config.yaml
head_dim: 32
vocab_size: 512
norm_eps: 1e-05
positions: "rope"
bias: "none"
extras: ["capped logits"]
init: "normal"
init_std_up: 0.0397
weight_decay: 0.081
warmup_steps: 46
schedule: "wsd"
seq_len: 256
dataset: "wikipedia_en"
Each number is 128 + 32 x the weight over its row's rms, rounded and kept within 0 to 255. Layers, rows and columns count from 0. The size above them is the row's rms in percent of the matrix's.

# layer 5 MLP up, 640x128, rms 0.209, rows 123-189, columns 64-95
size [ 98  93 101 101  99  98  89 108 109 100  96 101 101  95 106 105  93  98  91 106 109  94  96 105 104  90  91 107  89 101  95  93 104 104 101  96 104  97 110 106 102  97  99  97 103  96 110 107  95 104  86  98  98 104 100 107  94 100 110 105 103  96  93 100 109 106  97]
[[147 153 149  71 141 102 149 107  97 155  95 113 134 102 147 205 125  89 158 138 121 127 126 114 134  87 101 108 174 107 110 133]
 [137 188  99 131  84 134 193 145 156 144 128  84 140 197 107 105 167 183 132 114 148 108 134 176 149 122  71 126  57 145 139 129]
 [116 117 132  82 120 153 176 188 122 121 193 130 140  88  82 152 159 162 135 146  86 163 104 136  97 151 155 161 151 173 118  85]
 [130  92 131 126 100 141 154 123  65 133 111 111 135 158 145 146 111 158 123 113 152 112  41 129  75 158 145 121 104 137 200  87]
 [118 134 126 113 188 118 105  75 163 143 143 142 144  85 114 147 165  99 135 139 153 126  88 132 107 138 162 127 184 177 205 189]
 [148  94 165 157 127 166 166 134 119 171 103 131 112 159 118  90 107 119  76 123 119 105 156 158  84 185  86 117 117 107 101 120]
 [170 140  90 149 137 138 123 104 188  90 105 125 142 154 128 167 147 164 107 128 138 102 172 130 113 158 139  99 129 158 136 136]
 [114 155 135 122  86 121 133 209 148 167 204 115 111 132 132 115 140 138 169 124  99  55 135 143  54 123 140  91 142 122  65 135]
 [135 160 122 113 146 141 147 143 108  80 120  72 153 155  58 105 144 140 139 130 150 150 147  46  83 125 146 112 126  95 156 186]
 [161  87 192 102  72  74 127  66 128  98 142 117 105 117 110 154  65  73 129 148 106 126  88  93 140 117 114 190  78 136 109  99]
 [102 115 115  77  61 118 153 142 167 121  85 164 174 150 160 129 103 101 136 149 125  87 130 136 158 170 107 113 107 134 149  99]
 [122 109 117 115  66 174 121 110 191 109 160 150 108 170  96  79  96 122  67 186 133 214 140 130 133 196 140  89 104  85 165 157]
 [100 135 124  88 137 123 101 174 215 101 130 124 141 165 120 111 162 121 150 148 135 114 120 153 147 131 152  71 113 144 171  76]
 [156 147 139 168  97 111 119 135 128  81 131 114 120  56 114  23 149 115 131  92 126 151 114 128 207 123 112 116 171 116 126 108]
 [131 189 119 170 184 159 169 196 148 115 140 105 115 149 127  40 127 134  78 120 114 130 160 135  71  84 111  86  84 104 149 145]
 [145 134 168 167 162 159 130 148 158 103 110  69 121 145 115 114 164 135  65 116 114 140  10 157  98 134  27  70 106  75 136 130]
 [138  85 147  77 151 213 154 118  67 119 122 131 149  77 104 126 183 156 107  98 164 108  96  70 113 167 118 165 132 118 115 120]
 [135 156 194 116 129 108 176  96 137 162 111 138 150 135  77  95 120 106 116 155 125 118 151 129  83 162  98 144  94 110  80 144]
 [193 169 167 112 138 165  86 114 192 147 112 109 131 109 181 129 133 127 118 204 196 165  54 133 182  89  71  40 157 128 129 114]
 [163 130  69 202 103 134  97 102  65 158 142 163 109 142 139 157 139 118 167 136 103  95 120 157  71  82 104 138 139 147 127  80]
 [122 133 146 197 150 116  57 145 163 125 164 134  97 164  75 133  82 195  84 105 111 196 133 175 145 130 141  97 142 128 159  98]
 [141 162 134 105 125 148 188 152 151 151 119 109 147 125 129 156 134 160 103 141 149  97  54 122 106 182  93 145  88 115 100 170]
 [142 140  86 117 135 142 152 126 167 126 120 130 101  71 129 175  77 105  49 137 106 106 117  67 213 162 144 159 107 149  83 112]
 [143 128 142 103 218 141 122 151 141  98 118  71 138 119  75 166 132 120 150 105 104 146  95 127 110 145 136 141 139 102 160 206]
 [ 89 161 124 111 109 126  93 149 175 197 145 159  75 170  95 123 168 147 167  94 193 154 165 159 133 153 100 150  91 153 154  61]
 [165 110  99  94 119 179 138 146 125  90 152 120 111 170  93 117 152 123 122 133  87 107 140 108 131 181  98 130  99 124 196 130]
 [ 80  93 112  85 122 129  76 123  81  90 133 183 102 175  98 123 105 108  83  94 123 109 173 129 139  91 154 134  85 114 139 111]
 [114 100 100 123 141 124 136 103 139  88 148 161 185 153 132 102  70 104 125 129 109  94  98 116 137 146 119 120 140  87 157 131]
 [136 139 123 137 132 191 132 195  59 152 133  82  89 135 131 114 126 163  76  99 113 140 161  96  89  93 115 148  88 105 116  83]
 [111 147 181 129 160 161 115 140 100 128  91  91 104  61 171 136  92 131  84 140  94  98  93 147  98 173  89 186 153 155 110  60]
 [132 124 136 100 108 144 164 109 146 126 137 130 142 190  91 188 110 157 120 127 146 110 159 157  78 110 127  90 131 110 118 132]
 [196 111 197 105 187  85 183  87 128 145 159 100 112  94 167  98  75  83  99 150  82 106 121 122 129 136 164 120 132 211 142 135]
 [146 151  77 145  94 102 154 119 194 149 179 146 155 111 120 131 140 202 186 211 141 118 130 144 148 104 148 150 134  82 143 156]
 [162 139 102 142  95 191 168 123 184 119 127  94 116 136 166 165 152 100  83 154 144 111  82 105 141 103  92 108 117 213 189 147]
 [104 122 107 125 108 216 179 117 104  91 135 159  79 177 112 165  84  93  81 149 149 127  84  92 127 158 164 175 161 145  68 177]
 [149 162 119 177 163 129 113  72  59 111 137 181 118 114  88 130 113 159 135 141 105 155 140 106 122 157 156  85 170 118  84 105]
 [130 171  88  80 114 135 109  98 103 121 105 150 116  55 108 112 171 110 107 152 132 123 157 147 145 137 103 160 161 101 110 130]
 [132 124 134 132 135 149 151  94 103 122 118 143 119 184 173  60 140 102 132 168 125 152 197 141 126 140 179  91  29 140 120 151]
 [ 29 132 117 149  94 135 141 128 156  82 123 120 101  94 159 134 103 139  95  87  98 186 123 107 131 141 113 145  90 141 166  58]
 [ 96  79 139 141 140  48 233 120 164 138 109 106 142 105 108 156 145 184 138 116 144  75 113 163 117  88  81 128 114 155 121 106]
 [122 169  97  95 133 179 124 111  95 119 168 181  92 138 112 188 100  37 128 128 204 152 158  96 132 108  77 120 139  91 154  94]
 [192 158  92 152 121 154  91 137 125  63 136 116 111 160 134  87 129  99 157  86 177 101 158  97 131 157 146 149 162  85 133  96]
 [215 205 132  96 143 121 146 135 136  92 112 136 160 145 111 160 126 145 197 143 115 210  78 167 120  98 113 114 150 149  85 117]
 [118  92 111  79 164 165 108 134 123  67  83 163 142 129 176 156 109 206 172 161 140  62 141 166 162 158 116  79 118  76 117 124]
 [ 98 200 106 118 146  93 171 171 137 116  78 130 177  78  64 119 138  91 118 139 134 128 157 173 121 136 131  53 153 145 114 141]
 [138  96  75 177  94  98 121 153  97 106 167 106  98 114 135 159 161  72 111 171 150  78 158 129 110 118 159 193 132 135  92 153]
 [229  82 154 183 131 129 108 141 156  95 169 126 135 162 138 126  91 153 122 156 100 158 121 144  87 167 171 151 154 123 125 138]
 [157 100 187 157 164  63 120 175  87 150 106  80 111 162  95 133 142 121 153 154 124 141 105 122 103 128 134 171 131 134 173 187]
 [167 144  99 137  99 125 116 136 110 111 106 165  86 145 112 162 159 138 152 164 125 107 121 133 151 121  81 100 229 105 120 124]
 [174  71  72 132 113 184 113 175 134  88 168 116 113  95 173 126 144 111 140 179 148 144  95 154 123 108 146 153 105 113 121 156]
 [201 112 147 132 153  97 152 138 131 115 174 177 133 135 164 157 123 162 118 159 142 175 123 115 174 187 125 150 130 144  63 182]
 [131 117 134  80 112 149  77 181 136 128 192 125  80 148 159  95 111 122  34 132 112 185 141 152 114 122 133 172  83  44 115 142]
 [184 106 122  95 173  55 122 132 151 142 157 134 114 137 153 155 109 171 105 108 169  92 137 105 182 137 182 135 157 129 136 136]
 [134  96 134 136 149 130 171 131 134 144 144 114 139 153 114 172 119 118 138 160 163 102 202 129  69 100 151 118 149 132 117 133]
 [149 148 141 169 100 133 122 130 192 115 163 127 151 106 128 103  83  73 117  81  76 132 201 193 123 118 160  80 114  98  87 112]
 [209 159 108 146 107 101 113  80  58 118 119 131 145  93 188 119 155 115  98 141 100 143  78 135 156 134 121 126 114 129 162 129]
 [ 79 127 125 143  98 110 118  82  60  93 126 134 127 132 157 129 118  59 125 174  76  63 144  99 151  73 148 100 121  99 159 135]
 [124 114 105 107 124  92 131 181  79  85 144  58 125 141 143  90 152 157  15 141 152 159 183 154  65 136 129  99  88 158 122 134]
 [143 175 137 131 123 137 141  99  96  82 110 153 153  97  79 126 149 154 110 146 183 142 146 133 131 118 191 112 121 131 112 129]
 [172  73 103 150  79 144 110 103 131 151 131  95 108 150 208  76 188 113 123 122 181  80 126 138  94  76 161 176  93 138 121 108]
 [125 123 118 167 166 138 137 153 107 132 119 141 180 111 154  59  83  94 113 137 151 107 130 209 128 169 142 112 122  72  84 130]
 [155 107 123  96 127  73 169 115 122  77 156 111 139  78 158 110 144 109 109 155 172  98 138 115 136 140 143 125  68 142 114 189]
 [120 100 142  98 150 120 125  86 157 138 114 186 148 115 138 180 150 111 161 123 166 159 115 132 140 105 105 124 152 108 144 178]
 [123 184 148  60 130 138 128 168 169 165 169  92 122 166 110 195 101 145 100 180 108 108 120 132 148 188  85 118 133 100 140 118]
 [202 130  98 125  90 183  75 154 151 179 107 139 162 151 188 124 101 177 140 139 141 175  99 161 149 182 162 125 140 112 122 113]
 [120  87  95 102 150  87 134 124 132 113 100 134  87  96 192 160  91 117 111 102 181 165  62 151 116  89 135  79 153 112 111 170]
 [149 148 136  98 153 108 126 203  87  99 128  91 122 180  93  87 110 151 156 160 108 131 133 132 212 118 132 144 120 118 115 103]]
# layer 5 MLP down (transposed), 640x128, rms 0.167, rows 123-189, columns 64-95
size [ 96 105  97  99 109  96  93  97 108 106  98 103 100  95 109 100  93 107  95 104 108 106  94 105 108  97 100 110  95  93  94  99 100 101 108 101 100  97 109 106  96 104  96  97 103 100 101 112  99  97  88 104  87 100 104 102 101 100 110 101  97 101  95 105  94 100  93]
[[ 87  79 107 112 190 121 141 144 105 101 121 164  55 155 138  77 130 133 127 137 187 100 142 111 162 162 159 157 166  78 123  72]
 [100 146 158 132 116  84  52 152 117 183 103 142 143 103 185 153 151  17 121  88 148 132 142 102 147 115 190  92 174  82 136  87]
 [ 96  71 116 159 123 147 100 117 115 145  69 148 176 196 165 103  90  88 123 127 154 130 134 154 151  90  83 137 164 106  90 166]
 [163 142 129  84 136 107 110 101 107  39 134 171  90  96 144 120 160 157 142 128 118 185 178 156 172 118 189 150 132 135  85 170]
 [178  93 121 128 154 207 152 145  95  81 127  88 133  74 145 147  54 147 130 155 140 143 148 129 118 104  62 141 122 152  58 142]
 [161 171 138  99 147 123  71 150 156 108 110  43 176 109 169 168 141  92 140 146 174  75  89 100 155  73 131 152 149 118 179 194]
 [130 168 126 100  64 134 136 143  58 110 136 117  99 115 136  77 145 122 163  91 124 155 145  95  74 132 109 148 179 103 156 118]
 [111 111 116 149 146 140 144  94 104 104  90  87  83 145  95 142 130 129  74 130 179 123 136 101 158 119 134 105 119 108 104 116]
 [148 155 150 131 168 142  84  68 160 114 124 183  79  33 190 111 166 173 124 116 136 103 128 214 194 118 102 181 127 140 144 130]
 [ 95  79  62 166 149 159  52 117 197 168  94 120  97 136 148  86 112 141 153 134 150 166 155 144 107 157  96  88 121 109 160 133]
 [145 104 101 141 136 118 139 137 118 116 164 144 143 125 119 143 179 187 141 109  72 182 153 125  98 147 184 128 138 105 113 136]
 [122 125 171  97 158 104 125 157 104 171 125 108 149 106 151 175 143 153 121 110 200  61 138 184 160  84 107 101  97 150 136 115]
 [173 162 154 167 158 161 172 129  82 114 171 171 121 106 108 136 110 157  78 131 114  73 153 131 173  58 190 165 170 110 140 180]
 [149 128 120 111  55 129  99  93 141 138 117 172 134 162 198 153 203 159 137  80 167 149 138 114 136 140 161 123 100 138 149  83]
 [ 98  90  97 128 106 104  86 142 120 107 155 124 178 184 164 148 117 119 219 143  53  86  70 104 187 144 143  59 101 123 138 126]
 [ 98 113  67  99  93  83 141 170 127 178 106 181 153  51 133 129 153 125 128 183 140  75 151  99 137 117 187  89 105 156 105 131]
 [138 144 111 196 139 133 112 131 170 148 134 148 113  85 110 162 113 113 138 168 182 150 134 189 117 197 108 155 151  90 158 146]
 [131  70  99 139 142 114 182 109 113 121 106 179 107  86 153 145  64 124 104 108  71 174  78 111 109 134  87 141 145 127 193  93]
 [ 59 138  96 191 146  68  94 141 134 148 126 120 115 183 114 104 134  90 186 150 101  89 107  66 110  95 188 156 146 213 135 146]
 [ 62 118 122  53  88 113 145 158 169 116 102 142 148 146 117  88 109 162  56  77 146 162 132 158 174 136 141 122  97 139 128 139]
 [142 119 147 172 113  92 164 108 145 150 140  93 129 118 185 176 148 112 134 180  81  85 149  85 116 125 107 172  83 193  30 115]
 [161 114 107 126 118 103 106 121  95  84 124 117 169 198 120 148 170  93 122 106 106  95 165 112 162 114 118 190 133  66 201 138]
 [116 130 173  87 127 114 145 152 145 122 106 190 102 202  99  50 158 137 150 150 109  86 156 180 127 108 114 141 157 126 124 146]
 [111 101 128 123 126 119 105 134 119 130 150 195 153 138 146 108 164 167 101 124  77 123  83 117 102 160 113 115 101 173  68 119]
 [154 141 166 142 145 177  94 204 145 127 114 153 180 115 107 151 194 109 112  98 164 142 164 180 130 130 127  78 200 135 173 140]
 [124 150 132 144 173 103 132 117 150 149 112 161 174 174 167 130  86 118 169  84 157 125 141 108 132 138 163 136 126 145  88 150]
 [153 163 187 145 147 107 194 151 158 143 143 160 176 121 159 143 129 136 151 123  64 153 163  71 138 183 115 156 151 178 135 130]
 [160 116 142 106 127  77 129 129 118 113 124 103 121 174 141 165 155 112 153 109  83 206 118 108  99 148 180 116 129 133  38 118]
 [ 92 105 128 152 107 101  97  39 153 108 104 158 146 159 134 169 182 125 155  91 107 120 149 107 199 133 130 106 231  96 147 163]
 [158 134 110  49 111  91 104 145 193 137 159 118 137 191 104  99 136 109 169 115 132 155 134 139 164  71 152 138  99 102 167 200]
 [153 123  39 110 126 149  43  98 186 147 135 164 142  92 139 164 110 121 122  91 142 173 173 152 105 166 117 126 174 172  94 150]
 [103 119 149 117  66 117 129  86 123 147  84  85 101 149 128 119 167 120 121 167 102 118 139 148 113 133 113 110 134  82 113 154]
 [ 83 142 131 102 155 138  51 130 141 113 137  79  88 124 103 131 108  80 127 109 170 141 159 121 145 130  97 169  61 107 135 128]
 [141 152 145 108  98 126  90 189  80 123 131 150 109  92 125 118 112 139 175 149 131 128 120 136 143 159 136 150 138 105  99  56]
 [163 180 111 109 134 161  98  78 147 134 122 157 135 107 210  96 134 169 128 103 124 158 161 184 102 122 126 120 114 101 158  80]
 [130  66 144 149 131  74 107 136  98 148 170 123  69 150  91 119 107 107 153 160 130 115 116 171 133 101  98 129 120 117 136 125]
 [118 146 144 138 133 159 193  93 147 125 154 105 133 170 156 114 121 171 120 151 112 188 100 105 115 142 152 105  96 192 144 178]
 [117 135 134 178 157 166 126 165 114 123 114 110 114  82 108 167  96 189 187 129 153 186 101 128 121 140  70 116 183 104 135 100]
 [145 104  70  32 145  97 126 115 112 156 121 175 165  84  67 155 135  90 145 169 110 113 119 116  63 113  95 104 179 139  85 124]
 [127 179 135  92 155 125  48 144 129 142  93 159  83 151 118  97 103 100  90 177 120 171 146 127 137 135 118 187  78 134 115  95]
 [124 112 124 160 106 111 121 119 150 129 163  93 125 134 185 138 159 197 176 104 100 124 117 135 178 146 159 125 147 160 159 125]
 [162  85 151 102  77  71 119 155 141 128 152  94 137  87 133 142 143 185 117 111 132 167 128 113 103 118 134 169 106 150 143 146]
 [ 94 123 125 124 144 133 113 101 125 161 132  82  72 163 176 120 144 115 122 121 141 117 159 116  90 115 132 177 148  41 125 138]
 [131  95 121 151 182 146 171 148 205 135  92 131 156 155 144 116  87 123 165 177 128 210 141 210 116 132 132 135 149 128  64 122]
 [164 139 117 108 114 146 116  71 145  88 139 100 102 171 172 111 127 152 136 120 148 189  81 100 189 143 180 140 152  73 113 108]
 [123 141 119  84 144 138 117 147  90 162 156  87 143 223 132  82 103  93 156 148 117 139 139 118  89  99  72  58 187  85 138 138]
 [ 71 126  72 126  88 126 109 131 126 214 131 122  73 115  71  80 131  92 133 124 143 122 110 148 172  88 127 130 147 136 109  88]
 [157 153 122  80 129 116 134 108 129 104 109 122 115 127 138 169 138 127 111 161 124 196  92 135 134 114 101  98 182 105 140 101]
 [171 167 196  99 154 139 146 127 156 160 102 116 185  74 144 111 101  84 114 112 206 142 135 165 128 137 152 154  81 210  94 108]
 [165 114 150 176  93 147 147 139 109 155 147 111 119  85 169 133 104 172 120 132 135 140 122  95 109 150 155  70 174 112 130 148]
 [168 158 130  75  69  93 160 133 149 152 137 138 108 117 148 150 122 107 149 101  70 156  99 164 103 152  85 130  58 137  92  81]
 [154 125 171 166 132 132 184 141 138 115 122 142 103  79  91 116  74 155 147 192 108 177  98  81  87 106 101  98 132 231 141  93]
 [ 94 183 141 146 122 191 152 143 201 140  75 113 142 142 149 112 120 104 134 184 181 189 157 178  70 133 118  52 109 139 103 113]
 [203 119 179 130 120 158 118  99  80 121 102 155  71  85  87  14 145 107 118 107 148 187 120 110 198 134 150 140  79 148 170 126]
 [127 134 116 109 172 148 132 118 106 180 159 116 112  17 178 147 175 116 206 133 136 106  90  89 116 169 129 141 121 141  84 136]
 [ 87  93 177  79 120 134 145 133 169 125 156 115 128 166 117 182  97 129 166 160 110 191 111 160 154 149  93 150 128 118  97 113]
 [145 172 115 124 125 100 146 138 117  72 135 178 137 158  90 115 104 165 107 133 166 162  83  84 133 142 117 118  99 139  97 163]
 [ 69 175 123 151 142 123  54  59 138  96 117 146  88 208  93  67 121 153 162 170  87  25 187 144 146 124 127 112 125 103 142 203]
 [128 107 102 160 116 137 113 112 128 102 175 169  97 200 127 125 129  97 163 149 120 108 156 145 121 169  88 124 192 119 128  75]
 [113 138 192 103  71 165 147 147  80 123 132 156  77 133 107 167 106  80 148 118 114 150 125 133 110 207  94  85 158 128 112 142]
 [ 84  62 139  48 128 149  87 126 123 106 119 113 105 118  95 129 168 166 127 138 125 129 145 109 157 110 122 192 105 153 119 103]
 [147 122 142 160 120 211 126 132 143 111  86 150  92 134 114 144 130 226 113 197 137 160 124 130  87 111 182 139  77 126 178 108]
 [ 94  92  86 130  95 115 127 181  63 160 155  96 134 164 160  56 167  78 123 125 120 111 137 112 156 149 120 137 167 146 134 118]
 [150 148 103 122 124 201  72 114 112 107  84 172 112  48 113 148 132 157 204 130 114 111 140 148 135 117 136 159 161 133 132 113]
 [100 150  68  87 121 109 105 131 136 173 161 122 125  48 150 146  93  73 140 168 107 132 204 119  82 175 199 114  96 140 161 184]
 [134 134 136 157  76 114  72 157  50 110 113 128 149 127 168 107 117 141 148 125  96 172 113 158 138  82 168 136 106  84 110 116]
 [ 82 107 123 129 116 106 106  78 111  97 125 137 159 172 167 163 156  94 153  79 125 151 113  79 110  80 113 140 127  96 121 155]]
# layer 5 MLP gate, 640x128, rms 0.212, rows 124-189, columns 64-95
size [ 99 103 102 101  93  91 114 107 101  93  99  99  97 104 102  94 105  92 109 108 108  96 107 104  92  89 112  86  94  94  89 110 101  99  99 102 105 110 105  99  98  97 102  99  93 111 102  93  98  83  91 106 108  99 115  94  95 107 112 101  95  88  99 108 103  95]
[[149 109 135 135 137 117 127 159 125 143  98  67 112 103 132 134 106 136 181 152 129 123  81  96 167 139 152 131 108 254 167 117]
 [122 114 131 149  83 124 108 139  97 100 106 120 134 164 161 171 101  89 134 144 121 128 182 117 181  79 120 119  83  79 142 211]
 [ 84 141 154 136 152 157 128 138 158  86  95 101 133 144 139 133  77 108 157 125 121 134 108 140 148 103 145 152 100 108  94 128]
 [ 86 151 139 133 129  86  83 103  97 188 115 124 141 145 127 119 136 111  93 119 157 140 157 149 109 165 156 130 141  87 198 173]
 [150 112 200 160 174 169 142 180  83 152 172  94  82 153 105 111 139 112  91 128 158  55 140 149 146 150 102 157 127 137 114  97]
 [ 91 104  92 136 137 182 153 144  92  97 144 143 136  93 152  88 162  71 130 140 108 139  97 118  92 122 153 124 140 115 180 139]
 [151 110 143 127 158 137 116  97 114 121 128 113  79 125 120  84  88 141  63 118 140  92 115  86 169  90  86 121 137  97  87 135]
 [152 150 154 159 132 137 115 152 108 172  89  83  66 103 104 110  30 153 202 142 126  60 132 136 160 154  60 140 169 158 103 120]
 [ 90 132 163 100 110  89 119 100 109 114 178 151 107 139 120 128 166 117 130 114 122  25 175 111 130 141 170 106 125 130  80 119]
 [124 118 160  80 141 107  79 108 143 122 107 136  91 108 166 159 122 119 133  78 114 149 141 151 132  90 107 133  96 139 126  86]
 [127 135  30 236 123 149 161 122 177 123 149 137 122 123  96 116 119 119  88 131  60 132 129 163 158 126 162 139 128 145 157 160]
 [170 126 134 146 126 166 155 127  73 128  83 169 145 117  78 164 118 109 103 147 100 135 145 182 122 100  92 197 161  85 101 158]
 [126 103 142 131 124 108 125 141 142  75 140 145 129 111  94  79 120 115 130 109 108  91 152 135 157 114 107 108 153  64 119  84]
 [150  89  99 119  93 103 136 113 100  83 157 115 135 180  68 136 108 134 147 163  93  85 157 114 203 162  93 120 140 102  51 148]
 [162 121 106 152 125 149 160 168 139  99 103  94 129 173 140 108 136 135 157 121 145 146  95 152 119 116  24 117 155  98 134 142]
 [117 124 115  78 126 118 101 147 135  92 114 221  95 171 128 104 148 153 114 133  72 128 139  88 130  86 148  89  79  66 117 164]
 [146 176 200  90  85 112 131 100 119 162 141  64 118 113 118 125 156 112 143 168 107 100 145 132 126 166 115 116  72 117 105 143]
 [110  70 183 121 136 111 132 179 140  96 111 146 139 209 191 116  92 143  97 168 113 118 151 114 135 146 109  86  68 150 152 135]
 [ 82 170 169 114 116 116 142 150 131 110 114 164 113 108 134  88  77 142 109 141 105 114 135 132 160 171 145 124 129 111  79 146]
 [124  90  93 156 164  94 144 134  62  62 131 129 122 121  79 156 158 159  89 106  96  75 106 112 107  94 125  89 122 125 124 119]
 [136 110 111 139 133 136  62 131  70 110 123 132 175 205 149 136 141 115 134 100  89  86 182 129 164 119 141 164 152 125 156  56]
 [ 98 107 114  99 115 158 157 140 151 115 144 126 130 134  75 136 144 132 116  93 127 119 154 107 125 117 134 102 164 125 162 114]
 [121 117 127 110 102 167 121 212  92  94 118 143 101  97 164 112 144  82  74 141 100 127 121 165 155 122 164 104 108 114 124 106]
 [127  77 127 141 140  97 143  75 113  87 100 102  77 137 122 151 131  66 159  93 123 136  90 133 126 123 162 127  78 109  89 143]
 [107 127 126  86 139 124  66 156 155 118 111 143 107 125  76 144  92 135 124 163 111 124 123 126 139 252 106 120 140 160 163 155]
 [147  85 142  94 159 114 155 139  79 110 128 139 119 143 107 134 118 110  86 153 127 101 177 112 168  81 147  97  45  70 136 154]
 [ 99 133 100 102 145 151 149 120 122 127 109 171 151 116 119 132 130 157 138 117 170 124  67 187 160 128 161 126 181 132 163 164]
 [ 48 101 116 126 149 105 111 160 174 195 150 116 119 148 122 152 136  92  81 128 135 149 149  84 121 129 113 156  84 140 164 145]
 [117 143 109 123 118  84 105  94 207 133 122 122  53  84 138 173 131 153 144 155 144  85 147  96 107 100 121 108 148 130 168 189]
 [120  54 153 154 113 154 180  98 100 128 129 124 140 191 187 118 147 142 135 168 126  71  76 134 174  87 143 152 116  95 179 170]
 [161  83 159 152 167  98 105 153 103 118 192 135 208 137 129  89  88 140 108 115 118 147 156 124 131 101 188 107 155 207 117 122]
 [129 103 156 149 121 116 119  74  92  89 127  57 122 109 144 151  98 142 128  89 202 136 149 145 148 161 178 144  29  84 123 121]
 [189 189  92 115  95 118 155  98 160 109 137 145 151  77 159 129 174  88  95 129 108 126 140 140 140  79 104 111 184 137 160 152]
 [176 135 107 123 152 114 147 112  68 134 114  85 149 107 146 136 102 117 109 115 130  91 168  83 170 143 110 133 102 105  81 156]
 [103 127 194 168  74  97 151 142 126 137 142  32 137 100 172 137 114  72 132 200 131  88  91 148 155 119 129 135 121 132 153 170]
 [171 127 176 122 129 102 108  97  71  80 141 110 136 157 119 137  92 201 152 169 195 102 122  83 138 160  69 136 191  95 101 112]
 [134  57 125 126 150  97 166 131  64  72 176 177 113 108 139 130 120  85 152 114 120 107  97 146 152 139 120 150 133 172 110  83]
 [142 165  35  45 154 135  98 134  82 140 135 129 179 135  88 100  81 141 119 113 138 126 118 125 115 161 100 116 147 119 118 142]
 [118 165 145  84 146 155  53 195  76 161 147 127 112 136 136  58  90  79 102 175  82 153 108 104 124 131 188 136  78  67 128 165]
 [151 115 203 110 115  74 119 108 164 157 127  87 183 129 127 110  77 147 158 150  80 119 137 134 166 149 177  87 112 107 132 129]
 [150 135 183 142 101 121 150 192 159 133 125  73 124 148 156 132  99 126  86 132 106 158 162 115 123 141 135 124 113 110 129 152]
 [140 105 142 121 122 135 136 188 110  91 154  51 126  91 123 123 176  90  95 103 100 124 138 141 123 126 133 102  75 197 133 127]
 [108 141 134 150  70 137 188 186  86 122  49 177 130 140 147 132 161  87  95 178 116 145 167  75 143 128 126 113 121 133 114 124]
 [133  86  94 139 130 140 147  66 160 120 101 105 113 114  91 126 189 117 137 123 157  88  79 139 105 161 157  99 105  72 147 106]
 [148 169 144  63 149 153 135 109 152 115 142  95 101 175  98  96 108 155 131  71 125 180 125 171 104 145 102  99 121 100 113 146]
 [128 163  95 148 108  99 149 107 189 159 138 117  79 167  66 171 110  99 132 152  92 126 134 136 190  83  95 165 150 149 131 125]
 [162 125 125 143 117 194 116  77 140 105 122 127 145 136 171 191 151  92 130 103 127 150 103  76 142 139 112 100 110 110 112 101]
 [ 87 115 114 119  69 142 127 133  85 186 153 119 118 174 185 155 169 110 125 177  86 145 121 135 171 116 157  89 150  84 168 122]
 [188 182 161 115  99 134 120 174 117 180 111 163 161 101 166  89 108 150  50 138 151 135 136 136 110 119 121 110 171 120  82 100]
 [131 220  78 145 149 153 145 156 158 152  61 108 115 158 112 137 124  72 147 122 105 117  81 113  98 162  93 193 106 133 171 124]
 [129 130 117 142 107 130  62 138 101 122 110  90 129 168 146 142 119 123  34 129  42 189 129 184 133 132 169 151 111  51 149 115]
 [152  56 145 109 146  78 164  85  88 116 159 132  93  99 110  79 124 154 143  85  93  80  75 105 153 173 119 144 123 118 153 166]
 [126  59 193 161 145 109 122 113  77 145  99 155 153  73 115 106 191 128 130 156 108 163  83 146 170 120 144 143 103 160 124 173]
 [158 107 145 139 178 121 161 125 114 110 119 150  72 150 123 151 154 118 162 126 180 168  63  36 105 138 112 107 164 123  83 184]
 [129 137  67 141 152  88 167 161 125 109 180 125 133 128 140 123 120 151 103  98 128 119 225  84 114 101  51 143 135 103 106 161]
 [181  68 145 188  73 101 107 142 105 158 178 103 172  81  98 165 182 161 117 169  55  68 161 134  82 146 177 112  83 127 177 136]
 [112  99 144 113 142 118  60 119 104 184 195  94 118  92 115 212 156 142 217 166 139 173  98 153 165 119 145 132 134 180 187 112]
 [109 121 125  84 158 127 119 112 103  96  46 103  96 126  79 131 141 124  87 104 126 115  95 194 163 118 153  75  81  95  77 145]
 [116 113  91 157 196  86 127 145 161 142  92 138 124 136 137 111 221 139  81 139 129  91 159 120 125 122 115 152 127  98 136 138]
 [ 88 131 153 145 108 154 188 155  94 109 151 196  74 160 108 120 199 144 123 194 115 113 110 123 168  80 198 149 205 147 129 164]
 [132 137 116 145 105  85 147 127  70 166  97 145  74  69 122 112 121  58 167  81 134  94 149 148 134  94 194 109 162 138  73 205]
 [ 80 141 123  85 128 145 122 174 128 166 118 111 136 138 139 145 115 132 130 147  97  51 126 100 141 152 172  75 127 108 112 120]
 [136 241 135 128 112 156 110  76 122 112 109 137 150 121  92 160 144  91 190 168  69 129 108 109 154 171  74  95 166 150 130 167]
 [ 92 169 172 147 124  87 183 122 123  93 122 142 140 110 129 108 113 173 118 150 118 115 159 109  94  86 129 100 148 107 110 181]
 [124  90 131  79 183  64 127 143 142 116  53 133 142  64 161 170 125 123 170 148 141 155 118  80 136  99 164 101 156  96 135 196]
 [133 127 133 177 126 129 165 137 120 178 114 111 129 146 139 112  97 134 138 127 167 171  88  84  96 123 157 139 100  72 204 145]]